{
  "num_key_value_heads": 1,
  "norm": "layernorm",
  "attn_scale": 0.233,
  "parallel_block": true,
  "init_std_qkv": 0.0625,
  "init_std_up": 0.0625,
  "learning_rate": 0.00517,
  "beta1": 0.9
}
Each number is 200 + 30 x the weight over the matrix's rms, rounded and kept within 0 to 999. Layers, rows and columns count from 0.

# layer 9 attention query, 64x64, rms 0.114, rows 0-63, columns 0-31
196,254,205,202,252,197,195,207,175,227,213,224,210,170,224,214,234,213,156,181,170,146,232,224,180,192,153,185,221,227,204,184
179,191,227,223,189,238,170,163,182,185,171,220,216,169,181,177,260,219,141,202,221,131,207,171,225,153,219,209,198,180,205,240
240,232,191,212,259,184,213,192,214,201,198,168,176,210,216,166,158,231,175,190,165,145,185,217,248,193,238,195,212,208,158,245
216,208,178,194,224,164,214,195,198,193,189,245,169,189,187,195,225,234,202,216,194,238,198,160,181,211,241,201,222,162,206,184
210,255,202,197,220,173,208,216,212,197,255,201,175,196,185,212,203,231,165,193,171,206,164,149,202,222,143,204,217,199,183,227
183,172,177,201,216,244,239,147,200,202,244,175,186,181,211,204,225,198,184,181,211,212,241,197,211,234,162,173,159,136,250,225
200,197,194,191,214,227,176,203,211,212,236,196,220,224,190,205,216,195,227,236,198,148,194,191,171,177,200,172,206,200,201,195
213,236,175,183,197,223,238,220,206,200,151,161,221,222,187,181,225,203,130,175,194,129,201,171,196,161,144,235,201,184,249,145
200,157,217,200,220,235,149,194,218,230,219,190,214,173,211,198,233,207,224,153,197,194,269,229,148,226,202,207,200,95,219,134
189,191,218,228,154,201,113,221,181,185,215,308,219,243,199,191,206,221,254,185,182,183,189,169,185,198,236,216,211,199,221,212
219,235,192,222,226,221,167,225,210,226,175,187,148,161,259,208,184,207,193,189,162,231,237,180,177,235,206,213,210,182,217,180
190,181,214,217,209,226,185,248,200,206,190,234,177,201,218,188,196,155,226,197,201,175,217,208,222,174,231,160,162,128,157,165
248,237,226,210,162,196,196,202,189,210,173,223,256,173,257,186,161,162,170,174,187,207,206,206,225,253,171,209,238,207,216,282
236,203,208,209,216,213,241,188,224,174,204,189,215,176,200,159,226,200,216,196,209,195,224,250,190,218,197,219,236,166,176,209
237,152,189,204,205,188,210,218,247,270,185,155,200,231,214,228,198,171,179,236,181,189,225,205,212,234,169,231,169,263,169,195
208,144,203,188,202,235,205,238,251,190,209,189,192,206,231,150,193,215,181,209,234,200,208,220,219,208,231,243,203,244,210,217
211,186,215,188,219,134,202,217,182,227,228,233,165,284,210,177,246,218,140,174,196,246,180,212,236,180,245,159,189,193,228,299
215,217,229,205,176,213,180,203,223,176,207,209,202,192,176,253,169,171,273,256,203,202,176,216,191,209,197,202,162,207,207,197
168,202,198,225,148,248,140,227,181,180,211,210,203,186,201,198,205,135,179,195,186,227,177,207,211,192,180,167,233,280,238,246
178,218,204,184,222,193,230,155,169,167,200,166,217,163,172,211,249,188,198,212,225,186,209,228,219,181,192,205,252,197,155,163
179,233,267,209,185,221,169,248,240,173,210,195,185,199,175,228,122,254,207,200,183,210,230,149,194,214,228,177,169,140,171,142
195,199,161,214,166,249,198,245,265,143,181,224,201,204,212,168,202,196,222,137,201,147,184,214,212,153,211,216,213,177,263,185
235,246,212,199,158,179,203,237,197,144,181,190,209,246,169,192,222,247,235,188,139,243,169,185,221,218,169,194,240,216,146,180
186,232,192,220,160,223,176,203,203,208,240,140,227,242,145,227,182,188,248,175,161,250,160,214,230,224,221,165,160,261,170,201
153,178,194,243,167,228,158,208,190,222,168,172,212,231,191,193,170,185,222,198,176,232,226,197,251,208,224,173,200,215,199,173
178,190,235,181,164,243,226,228,228,149,225,216,200,250,223,236,237,169,190,160,184,174,130,194,185,180,179,255,178,186,220,203
208,224,205,203,204,178,176,220,130,213,150,170,241,183,208,210,156,214,242,244,144,179,204,164,169,233,264,241,227,175,189,197
187,161,182,191,198,163,231,190,208,223,182,172,214,182,234,175,184,209,197,201,148,207,176,200,269,188,219,182,174,211,179,250
163,178,217,182,213,198,222,148,217,224,141,192,184,207,186,179,157,219,253,165,259,167,217,178,239,190,149,160,170,229,219,167
232,272,192,237,227,216,180,200,255,190,188,198,175,220,148,221,168,231,196,196,219,205,226,143,177,262,193,178,248,209,207,149
244,173,182,250,231,181,150,200,222,200,218,207,156,216,159,186,120,180,229,245,214,168,196,236,164,225,193,256,203,207,247,206
194,209,236,210,165,235,230,196,181,207,170,189,216,218,197,225,152,195,255,217,173,165,197,235,187,207,237,198,208,212,182,166
199,195,181,199,263,192,199,180,182,263,221,234,204,140,259,184,224,134,181,212,197,152,274,234,159,197,149,203,209,222,249,177
224,202,221,228,199,221,171,217,185,195,210,231,206,159,195,190,216,204,156,243,210,201,207,175,169,185,256,213,210,200,169,244
225,264,210,197,253,180,191,204,206,191,202,175,149,191,220,156,160,240,197,207,195,116,169,176,236,199,245,178,214,204,150,221
237,214,201,192,253,158,222,189,177,214,180,204,166,172,187,178,211,202,196,236,224,211,225,213,188,208,209,194,208,203,171,184
204,258,200,205,235,161,196,206,210,179,249,200,147,167,172,178,158,233,161,220,213,203,172,152,188,253,150,211,222,185,213,253
209,208,156,199,210,203,206,207,244,195,255,177,153,203,229,224,187,251,166,191,160,192,206,198,219,231,178,194,163,182,235,217
198,200,199,170,238,206,173,221,241,198,248,214,181,218,223,210,244,211,186,180,195,139,189,203,193,128,186,182,173,195,187,202
217,270,195,207,163,224,227,232,202,201,161,135,229,202,221,164,227,178,134,175,153,171,196,192,192,213,141,219,211,204,264,173
221,167,223,188,204,198,152,165,219,241,194,171,238,178,191,177,229,245,265,200,199,207,253,222,162,225,206,216,198,142,201,147
198,183,200,231,142,207,126,203,195,201,216,275,240,250,191,229,196,225,221,195,163,177,181,151,220,235,222,213,220,207,217,204
219,211,189,239,218,192,210,215,212,215,178,239,144,193,228,238,207,191,142,197,191,257,236,175,189,215,220,181,211,175,225,163
177,240,190,231,206,213,180,251,192,169,176,246,170,216,215,216,209,118,195,182,205,181,187,205,216,149,219,151,210,221,172,182
213,266,237,167,156,181,215,189,158,174,182,211,252,124,226,204,171,195,169,165,172,169,191,171,213,220,153,206,247,178,223,248
226,196,210,218,193,186,256,189,192,174,243,212,256,200,206,167,249,216,208,202,208,191,217,225,168,222,242,261,251,183,161,217
203,164,166,186,199,179,199,249,224,250,159,154,192,237,212,198,203,218,196,200,181,201,221,171,205,203,212,205,165,226,169,160
189,194,215,173,201,285,225,228,245,144,202,153,145,197,207,153,191,232,176,233,222,178,194,266,205,200,196,233,200,231,225,221
210,200,167,188,221,145,211,231,217,218,227,210,173,301,211,225,258,222,165,186,185,263,186,179,211,198,225,149,191,193,235,216
221,285,225,205,199,212,187,203,229,174,214,197,169,162,198,244,180,165,249,260,206,200,191,252,164,219,237,197,204,171,182,191
173,234,204,240,160,273,113,244,179,183,175,224,229,188,179,158,196,147,193,213,206,192,210,217,242,186,224,171,262,283,209,209
193,232,220,175,202,212,208,146,187,160,243,217,212,185,191,191,228,200,212,194,221,193,195,238,227,196,184,172,235,198,187,195
184,200,237,193,177,205,167,270,222,178,208,204,175,220,247,203,175,244,189,172,190,190,199,157,186,200,208,211,148,139,187,195
177,174,167,215,177,240,198,237,288,162,201,204,205,207,240,191,168,206,220,149,210,195,206,211,226,203,205,197,236,222,211,198
250,210,210,188,161,186,198,227,183,143,179,174,198,213,153,156,210,260,207,188,167,222,192,241,196,186,211,204,206,147,181,174
172,216,170,196,166,238,194,171,188,217,258,124,213,227,143,257,175,178,255,218,180,235,171,235,196,214,210,165,118,258,209,231
154,197,185,226,200,179,121,179,177,231,208,210,193,214,196,182,213,182,202,213,209,228,203,178,263,226,211,166,218,219,241,243
178,185,211,168,201,176,243,199,192,152,228,221,216,251,215,218,220,160,229,198,180,187,150,226,180,166,187,238,187,167,175,200
206,192,209,212,189,172,176,215,177,229,199,201,242,205,213,191,206,180,207,204,162,177,190,184,190,195,235,235,202,179,192,222
227,133,149,181,214,181,259,182,211,238,153,162,217,172,249,206,191,206,162,220,148,180,228,220,228,202,223,230,199,235,217,249
164,161,203,184,220,184,201,169,212,237,134,184,176,189,197,185,151,203,252,190,258,212,206,199,231,214,171,168,181,235,205,152
206,226,182,233,191,184,196,200,236,214,199,214,195,255,184,216,209,207,207,165,230,226,196,164,215,225,203,152,241,244,207,155
224,181,161,250,204,187,164,188,175,208,213,200,146,202,147,184,115,177,232,250,167,226,181,220,196,230,199,217,204,211,256,209
218,215,192,201,227,199,249,210,224,182,164,217,184,233,238,198,176,167,205,195,205,173,167,221,196,192,247,207,246,232,231,212
# layer 9 attention key, 32x64, rms 0.122, rows 0-31, columns 0-31
184,241,165,191,259,188,194,220,195,256,213,273,250,167,233,196,211,171,211,204,200,184,240,237,216,132,193,224,161,202,259,202
212,186,205,260,188,226,165,180,195,175,199,213,224,148,234,220,201,214,157,216,199,176,201,188,231,167,221,247,196,193,178,220
211,244,121,212,220,251,226,204,184,215,195,187,159,151,153,161,168,273,210,230,169,134,216,193,225,242,238,212,216,216,153,204
208,245,162,222,257,175,221,191,198,206,187,204,160,163,188,187,204,230,208,245,183,220,202,193,214,214,213,211,197,189,188,196
239,196,190,245,204,188,223,194,207,192,290,178,181,186,179,199,156,229,173,187,219,199,181,153,232,198,152,205,232,191,221,272
193,197,190,215,227,226,202,205,215,207,245,168,169,217,180,205,195,209,190,173,170,193,209,155,218,203,183,190,164,165,214,243
205,172,193,165,240,200,207,209,252,208,240,220,220,219,206,182,203,211,218,189,168,152,180,167,200,140,216,163,239,186,223,182
191,252,176,155,195,237,211,233,164,256,187,131,203,241,168,228,251,147,128,143,197,160,207,217,211,160,188,236,212,199,208,205
262,199,229,202,255,196,129,228,205,221,177,159,230,199,213,168,202,213,238,161,199,233,233,203,181,183,201,246,214,180,206,150
170,182,243,244,109,246,150,197,196,179,204,235,237,269,187,179,223,239,220,228,167,171,229,154,173,212,229,220,221,209,183,202
218,237,199,190,217,222,210,220,228,199,170,226,163,201,201,251,215,188,169,224,214,229,241,139,216,230,223,182,146,165,214,171
159,215,157,174,193,208,195,223,213,192,170,242,179,181,191,233,208,168,214,232,197,154,217,179,206,174,246,141,183,209,165,183
221,256,203,156,164,162,239,183,179,204,187,223,293,180,249,220,157,192,221,177,183,219,190,208,213,181,183,188,252,171,243,277
232,211,195,242,207,199,225,159,172,178,236,220,244,181,217,156,251,223,156,231,187,174,190,267,208,218,196,222,229,193,179,181
184,175,187,207,173,213,229,239,210,274,194,172,173,198,190,211,230,221,186,195,197,186,232,207,172,247,214,153,168,202,177,179
159,158,250,189,203,290,221,232,215,188,230,175,158,191,207,165,170,179,129,221,230,181,183,241,213,145,170,256,158,258,212,205
255,171,229,170,227,153,196,226,233,215,201,200,142,275,187,230,227,186,169,163,192,234,203,185,210,212,245,160,217,182,273,198
215,242,227,162,210,201,214,203,209,155,196,197,178,171,230,221,134,126,230,252,210,239,207,174,212,201,249,235,167,183,183,202
138,207,194,182,145,230,138,207,223,172,199,202,234,158,204,193,207,171,178,186,184,181,254,235,178,176,219,168,206,299,186,245
165,237,224,180,210,197,230,189,198,155,213,231,214,178,196,166,210,206,219,215,200,220,219,224,196,192,186,174,218,186,189,188
190,179,265,210,186,238,157,273,200,218,209,180,183,203,229,247,159,224,200,194,198,169,195,152,212,182,189,189,175,146,176,185
233,172,199,207,202,210,179,230,295,187,218,217,202,181,245,208,149,172,200,145,208,185,203,239,181,187,197,155,209,232,233,220
252,226,212,209,246,180,177,219,203,154,184,162,182,217,173,207,231,248,239,192,162,201,212,191,170,208,182,216,235,208,178,201
166,167,200,158,170,188,211,171,161,206,241,144,162,256,177,206,165,180,224,150,190,244,193,246,201,245,217,224,182,233,174,220
177,190,211,206,179,178,151,177,234,191,212,207,226,201,177,175,207,197,224,187,185,239,221,165,222,189,245,169,196,216,239,259
164,193,206,180,212,188,214,208,166,162,209,234,188,236,201,209,221,160,207,247,189,166,163,198,175,214,186,211,206,175,178,161
226,192,187,212,181,165,182,193,160,210,194,191,249,190,216,204,210,212,206,184,154,156,200,212,202,221,241,200,211,206,208,220
231,188,132,214,210,159,224,168,209,240,156,202,231,167,238,193,213,187,189,178,162,199,177,236,219,185,238,248,184,208,259,263
183,182,212,225,202,187,204,216,236,238,143,213,161,157,210,195,158,207,251,185,262,239,203,211,197,192,171,160,165,228,200,173
231,214,210,188,183,205,222,175,294,220,200,220,166,235,173,183,217,190,209,187,215,230,203,190,183,221,207,155,260,219,211,165
252,174,179,254,240,152,149,193,195,170,188,198,185,204,131,204,157,187,265,206,166,192,179,188,195,235,165,280,211,272,254,259
254,207,157,185,228,206,225,215,199,191,146,261,166,216,216,194,157,153,167,198,196,173,173,252,192,207,258,240,203,248,230,186
# layer 9 attention value, 32x64, rms 0.087, rows 0-31, columns 0-31
210,190,221,220,194,191,197,162,167,150,215,228,180,201,248,194,186,184,211,204,194,170,237,174,239,122,141,192,155,218,217,175
206,228,235,170,155,197,197,152,177,180,212,202,172,190,197,249,192,199,183,170,214,192,211,258,205,210,183,213,167,170,201,192
194,232,96,206,179,159,187,221,187,159,237,204,222,190,208,210,233,259,211,170,214,207,174,213,236,215,186,229,186,187,198,221
160,203,204,214,181,198,253,198,161,168,198,221,157,187,135,171,191,227,205,159,217,181,221,207,210,213,223,225,216,199,198,202
207,212,255,213,229,244,202,215,206,171,231,200,203,207,214,201,188,199,194,156,212,210,173,178,275,189,237,227,241,199,177,156
217,223,159,213,204,274,212,163,243,176,181,183,158,236,219,210,208,179,250,189,235,245,211,273,186,164,151,223,216,176,191,207
176,189,225,242,240,229,216,179,210,274,147,201,206,213,170,158,208,216,204,248,211,202,176,232,204,183,218,154,179,154,161,173
186,218,230,248,188,224,188,197,284,147,138,174,207,222,212,177,185,191,212,221,178,239,209,241,230,158,197,247,182,158,230,190
223,211,225,164,230,209,178,243,193,187,204,200,191,179,201,255,220,231,182,225,213,161,220,209,209,191,189,168,163,240,129,142
195,225,194,235,257,228,149,233,134,169,179,233,180,193,232,256,213,180,169,242,213,182,183,163,287,211,189,171,253,240,133,187
186,230,243,166,174,199,182,207,203,166,200,205,179,262,225,167,241,177,229,231,198,244,163,226,223,179,198,172,222,219,224,198
192,235,225,196,242,222,220,219,262,229,192,189,200,227,182,269,227,272,240,255,199,155,215,180,227,196,178,175,178,232,168,228
219,152,138,199,208,223,245,143,187,242,136,226,263,269,197,193,205,207,219,193,226,245,194,111,227,174,186,258,204,204,171,176
214,193,180,242,191,238,191,212,158,201,205,215,196,238,186,231,201,185,198,218,254,219,190,252,228,145,239,174,159,163,203,172
218,193,221,200,179,225,212,268,202,203,165,225,230,168,199,200,222,207,209,174,167,217,182,202,227,255,174,238,238,177,232,198
176,221,223,197,232,167,169,220,202,141,194,177,169,200,254,156,209,174,188,175,191,147,181,217,201,234,174,197,228,175,197,195
195,219,214,271,206,166,217,260,216,211,152,234,160,237,209,187,210,147,232,174,232,170,199,171,195,163,211,165,222,188,249,220
211,174,220,164,216,141,200,143,204,208,229,214,239,166,235,253,223,201,192,218,177,193,176,245,119,176,213,197,210,198,168,207
190,108,183,173,241,143,211,154,214,251,218,180,212,159,210,261,167,153,217,195,189,243,208,170,218,209,138,186,171,224,182,236
231,158,214,158,237,233,192,224,192,238,243,236,189,230,172,224,221,185,213,195,209,224,181,231,148,158,228,190,199,180,115,212
157,230,224,213,205,197,190,234,241,196,196,256,180,244,165,210,201,201,190,217,194,228,219,191,244,183,223,207,270,179,188,252
197,151,154,179,189,187,154,148,265,246,218,194,226,195,200,258,215,191,189,185,208,186,186,180,228,197,215,198,208,210,185,191
230,164,206,141,196,216,239,218,219,134,201,141,247,212,180,229,197,213,250,219,213,194,225,199,216,189,214,211,227,164,176,264
208,196,223,171,208,219,173,222,211,171,170,246,164,211,188,162,187,224,155,214,181,229,212,182,145,242,174,174,204,195,188,187
183,171,194,268,233,211,207,217,201,224,169,234,157,182,162,186,209,222,193,212,182,167,236,249,158,198,110,191,253,222,191,197
203,171,196,144,227,220,170,196,195,248,214,210,256,184,138,205,189,217,217,284,230,195,179,202,178,206,208,183,187,203,217,232
214,192,257,145,211,191,139,167,210,184,178,183,187,204,164,198,220,220,219,178,210,116,172,196,237,189,218,264,171,177,151,187
198,187,196,217,179,203,244,163,185,202,173,194,206,236,241,177,172,217,225,209,242,224,241,166,142,192,175,205,192,214,212,178
175,177,219,141,201,155,211,238,200,225,171,224,194,205,216,168,171,188,224,213,169,219,319,181,180,213,185,257,220,200,167,183
196,188,184,202,271,241,188,210,197,189,197,224,202,278,225,212,209,181,225,162,164,230,218,212,138,179,156,214,212,221,223,197
204,114,145,209,198,213,200,219,135,179,207,183,190,194,225,187,188,150,198,217,185,192,235,227,261,226,232,172,297,219,228,140
250,193,249,217,127,193,167,281,195,163,185,196,244,166,184,192,176,221,152,180,153,189,167,177,266,130,258,192,254,194,199,173
# layer 9 attention output (transposed), 64x64, rms 0.181, rows 0-63, columns 0-31
196,150,180,185,197,169,203,163,215,198,167,169,177,195,242,217,214,179,237,192,189,194,160,221,214,193,246,197,213,229,242,232
158,143,204,179,196,197,185,192,183,167,233,200,223,204,192,212,200,219,212,195,139,192,165,193,217,183,218,211,208,187,241,234
181,214,263,167,167,245,153,220,213,219,237,190,157,239,184,235,160,196,193,198,185,230,195,183,209,222,205,156,184,189,196,186
184,198,198,169,164,183,190,247,175,196,187,204,201,192,227,237,180,206,179,177,209,242,192,210,222,186,176,229,172,207,232,231
248,184,180,192,230,176,233,180,197,186,181,232,198,187,219,208,190,216,168,221,173,222,232,194,235,215,221,207,178,188,233,243
140,206,215,229,177,187,213,202,201,204,269,242,199,209,206,165,209,199,190,228,210,176,170,159,182,217,207,148,153,213,162,205
217,201,185,210,146,192,134,198,198,205,199,180,197,211,200,150,181,190,237,181,226,199,218,159,225,241,212,213,178,213,228,157
218,197,223,173,212,212,256,244,144,227,211,184,184,228,210,238,197,216,187,203,196,143,205,210,151,175,176,224,140,199,215,163
197,227,211,229,201,180,159,176,217,258,191,150,210,216,197,196,175,226,203,236,178,187,178,155,249,218,218,180,210,174,182,225
223,177,175,205,177,221,183,226,198,209,241,214,175,215,170,225,200,228,208,166,165,178,203,175,179,198,257,176,220,200,204,218
204,209,222,243,204,236,205,217,207,186,188,175,194,154,177,162,181,196,201,232,188,203,199,171,196,198,203,166,189,144,105,180
221,182,212,195,162,233,198,228,206,167,184,174,195,232,200,227,150,132,224,173,224,228,173,204,206,195,230,232,172,194,214,205
194,146,198,183,203,207,184,210,202,195,192,243,189,230,210,223,212,239,145,153,190,199,152,198,168,198,219,214,256,180,256,229
213,232,212,181,216,237,216,165,196,190,196,153,171,221,178,202,175,235,226,212,216,200,192,237,197,177,159,210,209,211,223,204
203,251,185,223,168,195,185,199,242,156,219,197,223,254,207,199,154,184,170,155,185,199,181,193,184,186,214,194,243,208,241,189
163,222,181,215,228,218,204,211,214,232,205,211,176,187,200,175,176,221,214,208,219,192,268,158,217,210,189,187,160,202,167,129
226,181,158,181,251,187,181,225,162,224,247,199,195,192,155,217,150,209,197,214,168,246,199,239,193,232,240,194,175,229,221,204
216,199,170,164,237,161,255,186,184,200,224,192,191,182,203,237,168,183,215,183,190,226,214,210,169,268,182,233,211,148,257,200
207,243,192,204,205,173,169,191,156,230,214,189,217,219,205,197,267,196,185,204,197,198,214,163,183,220,230,230,199,214,209,174
215,214,214,232,207,188,220,173,188,205,136,171,213,198,162,225,164,235,207,223,213,170,163,230,175,194,214,194,221,211,195,144
187,218,193,207,211,208,188,274,153,179,228,163,210,192,220,183,237,216,183,173,199,168,243,237,172,190,199,197,177,214,194,166
285,180,176,201,215,154,247,215,153,251,183,237,224,202,176,174,202,192,245,212,154,237,220,191,185,186,206,203,208,142,168,162
193,179,194,188,193,209,193,223,206,218,190,189,197,183,210,172,211,222,196,209,185,191,191,254,173,212,232,232,204,290,207,177
221,196,209,192,217,162,215,206,148,247,210,203,200,174,213,204,180,200,195,198,206,185,176,203,199,203,201,195,222,213,268,250
230,183,159,185,212,224,201,216,221,190,181,209,179,164,257,236,198,181,171,177,207,261,215,198,159,171,233,179,160,222,230,175
215,184,180,195,159,160,218,162,189,205,224,170,238,188,232,194,167,217,248,187,170,194,208,208,183,225,219,198,164,211,187,226
218,206,202,197,217,199,207,225,169,224,222,186,226,155,229,211,177,214,226,170,182,187,241,228,152,223,213,229,205,179,201,178
189,208,156,198,252,239,223,181,206,197,184,158,198,198,205,205,167,186,169,223,168,166,187,231,227,192,170,248,208,170,210,242
236,171,185,217,215,163,203,214,276,197,188,177,199,248,211,181,227,236,173,187,196,214,195,182,211,182,204,187,221,188,218,198
228,200,221,167,191,150,214,177,220,200,193,220,144,166,208,254,159,152,210,182,260,175,166,194,206,201,217,185,213,178,211,205
191,194,185,208,224,175,197,175,165,207,173,189,196,153,223,229,154,146,195,176,190,220,185,221,194,204,164,176,207,234,252,237
232,201,227,157,184,190,231,189,196,188,173,219,191,151,216,223,196,205,183,210,199,144,188,227,181,198,197,227,190,165,193,211
252,231,228,244,159,218,190,233,173,194,229,260,225,204,164,181,190,233,154,240,211,191,222,162,168,205,174,245,208,178,162,195
234,245,191,224,216,194,204,225,219,262,169,189,187,217,200,184,218,165,168,193,255,246,240,212,171,209,214,163,204,250,201,150
203,201,161,231,247,170,237,199,166,197,149,203,229,149,201,182,222,157,191,237,225,180,211,228,176,167,196,234,203,235,160,188
245,198,204,224,243,185,188,174,194,233,209,194,216,214,181,158,216,212,198,220,178,141,201,193,205,190,229,188,257,209,180,217
162,231,194,166,163,190,170,223,195,265,201,137,215,205,196,236,225,145,209,187,192,218,200,207,165,174,139,207,199,176,190,194
258,195,183,181,205,182,169,177,198,222,160,163,240,163,204,204,215,220,208,155,172,218,223,194,226,196,233,200,248,178,227,224
187,237,208,173,279,180,275,176,209,207,270,225,201,188,228,239,258,190,160,210,196,207,196,257,200,159,187,160,224,183,181,269
196,216,202,240,168,171,134,142,206,164,202,240,249,159,181,170,218,201,245,212,195,276,229,178,246,249,233,175,269,185,183,257
201,184,202,174,180,173,251,200,141,136,188,264,254,222,196,187,205,170,190,154,220,231,204,263,156,175,178,210,232,190,256,213
187,186,235,161,232,167,208,173,161,188,210,186,254,190,223,191,220,196,169,220,201,218,188,230,190,187,135,226,195,149,229,209
189,177,190,177,186,166,184,182,166,222,221,237,222,269,214,251,212,197,193,196,206,193,225,192,201,222,173,235,190,215,278,218
202,186,197,218,236,153,189,190,153,221,211,236,206,179,191,163,255,230,171,206,175,186,225,192,204,205,156,161,223,158,226,196
233,279,206,186,199,164,251,197,175,179,241,169,201,113,203,206,122,135,244,230,212,186,205,251,204,194,193,179,140,208,153,233
199,217,175,207,195,136,218,219,222,214,194,240,246,175,271,220,213,146,152,159,189,216,200,145,220,209,222,171,213,157,179,230
212,150,220,163,256,177,216,167,203,261,188,202,131,167,186,203,209,229,236,254,252,231,225,197,204,211,174,171,143,185,169,185
228,184,210,205,165,198,183,194,169,200,223,168,245,215,169,214,242,173,218,230,165,227,199,226,191,201,210,228,215,187,184,228
141,204,254,170,184,213,240,172,206,188,187,185,222,185,230,178,241,218,229,192,210,136,194,189,194,201,153,208,234,172,175,167
172,193,226,237,133,277,132,247,223,197,161,214,218,233,174,176,220,200,170,199,240,183,226,176,214,133,214,155,182,252,144,161
157,176,251,204,204,296,227,220,241,146,212,185,164,171,207,176,132,239,196,205,213,210,200,239,205,187,194,194,180,195,172,218
157,198,159,168,217,212,152,241,219,202,265,200,205,188,242,166,221,179,167,168,160,205,228,181,254,189,172,183,184,217,215,318
180,192,202,177,188,214,240,133,195,252,156,196,229,184,172,197,178,180,213,247,205,189,190,203,203,226,140,201,206,207,216,174
149,251,229,217,176,258,149,208,233,127,206,156,167,180,229,203,167,199,171,197,246,143,177,211,244,191,180,202,192,236,192,237
202,235,213,211,211,166,150,182,214,182,212,217,170,225,183,214,183,172,220,179,219,230,220,91,241,199,183,155,200,108,185,185
153,209,176,211,183,233,178,192,213,157,207,168,254,229,190,233,212,151,226,216,166,211,236,224,208,184,193,213,192,208,119,155
175,208,216,196,189,145,215,175,175,181,211,184,222,244,170,151,188,233,232,212,207,152,148,194,246,228,169,194,250,198,149,256
179,268,187,195,248,252,222,279,217,163,169,229,164,203,201,206,206,151,133,213,242,194,228,187,216,165,180,168,238,178,172,163
197,197,139,227,209,181,189,217,236,184,213,202,131,286,145,214,218,146,188,206,206,248,146,171,233,217,218,168,187,243,240,235
239,216,239,194,154,142,161,226,195,198,199,223,210,175,194,206,247,249,236,166,201,231,194,181,195,194,247,125,199,204,174,176
128,253,246,191,175,251,176,140,136,183,209,232,212,173,170,219,192,150,237,206,203,215,180,232,194,200,192,218,221,226,233,195
230,212,201,214,144,236,208,212,191,191,204,135,224,239,163,144,203,282,201,192,164,256,241,225,211,224,195,206,171,218,177,195
223,266,245,173,185,224,228,224,220,172,239,189,191,267,170,153,253,261,200,222,227,162,166,186,190,197,218,220,166,130,102,158
123,170,204,254,267,198,162,174,238,201,266,219,186,262,174,165,195,183,209,212,279,263,201,156,209,208,167,171,204,190,218,187
# layer 9 MLP up, 512x64, rms 0.189, rows 0-10, columns 0-31
204,181,231,187,193,199,252,215,209,196,167,188,207,227,143,194,197,205,174,226,222,223,189,223,145,180,205,192,143,221,180,225
285,190,194,136,197,233,157,216,193,214,200,212,227,220,170,172,246,221,228,244,173,183,169,214,200,133,261,235,156,250,126,184
254,220,167,185,253,134,190,217,238,234,185,188,168,171,266,189,211,164,216,168,253,140,158,164,189,216,198,164,190,163,209,192
203,199,162,174,212,178,194,206,221,195,212,229,203,242,154,154,202,147,229,229,203,172,255,224,196,190,209,200,252,227,209,162
239,128,235,173,197,186,199,179,211,227,183,207,204,207,160,163,173,252,206,199,192,152,234,240,244,180,188,218,197,203,162,212
237,179,193,214,230,153,247,197,237,152,215,211,152,145,248,185,172,173,225,157,210,200,171,236,206,192,237,174,226,206,254,262
188,194,169,197,188,189,195,171,260,224,235,202,233,205,211,194,214,180,186,186,236,153,191,207,197,191,184,174,197,194,191,204
246,215,155,233,194,197,207,156,167,189,218,184,255,260,150,205,209,171,184,182,167,233,214,245,240,221,239,179,242,191,204,173
194,189,170,204,207,136,175,168,239,196,155,227,175,237,147,177,180,166,262,176,200,179,135,207,177,210,185,204,224,168,169,214
214,233,224,228,195,213,239,253,235,201,177,173,150,165,196,212,129,254,209,186,196,212,213,180,204,167,189,198,160,204,186,135
209,173,190,259,196,205,179,242,175,223,182,118,180,189,267,194,263,187,273,126,147,191,210,210,203,176,202,161,190,235,194,202
# layer 9 MLP down (transposed), 512x64, rms 0.0235, rows 0-10, columns 0-31
210,216,233,238,216,168,165,154,209,222,202,200,161,226,242,167,218,227,206,177,171,192,194,221,216,243,214,209,184,182,216,200
172,207,186,225,158,212,258,195,211,202,188,230,183,176,207,185,222,231,147,223,175,188,132,206,191,188,239,247,212,238,189,166
185,171,232,184,167,176,207,223,175,232,213,189,239,253,160,191,225,192,176,232,200,197,176,230,220,225,153,203,224,215,172,242
243,187,227,196,212,213,156,243,221,239,226,187,238,192,212,214,219,208,199,201,201,208,228,206,208,247,185,152,201,174,215,219
173,189,194,205,206,199,141,230,172,175,196,208,211,204,219,143,176,208,189,145,223,167,174,225,214,180,242,233,225,221,223,179
151,198,192,201,143,208,202,229,176,251,197,148,207,216,169,199,205,196,228,256,216,207,214,196,216,215,167,197,145,189,135,160
153,189,219,173,204,264,145,201,189,179,229,242,169,215,206,208,167,219,222,179,230,221,220,156,154,265,188,187,187,198,210,173
207,221,174,196,239,201,232,184,182,160,191,204,179,228,181,199,184,220,183,194,199,162,204,197,190,198,248,173,145,222,208,195
294,225,240,214,138,242,236,222,162,184,192,213,201,173,253,159,250,227,195,210,185,214,233,196,215,220,175,196,108,182,215,179
252,190,177,204,205,141,227,185,197,204,253,216,246,252,186,172,170,175,212,221,204,200,152,200,183,194,191,182,264,155,221,264
222,188,167,178,215,160,215,182,205,182,211,259,226,211,164,263,150,168,205,227,204,179,221,152,190,204,122,271,254,206,188,138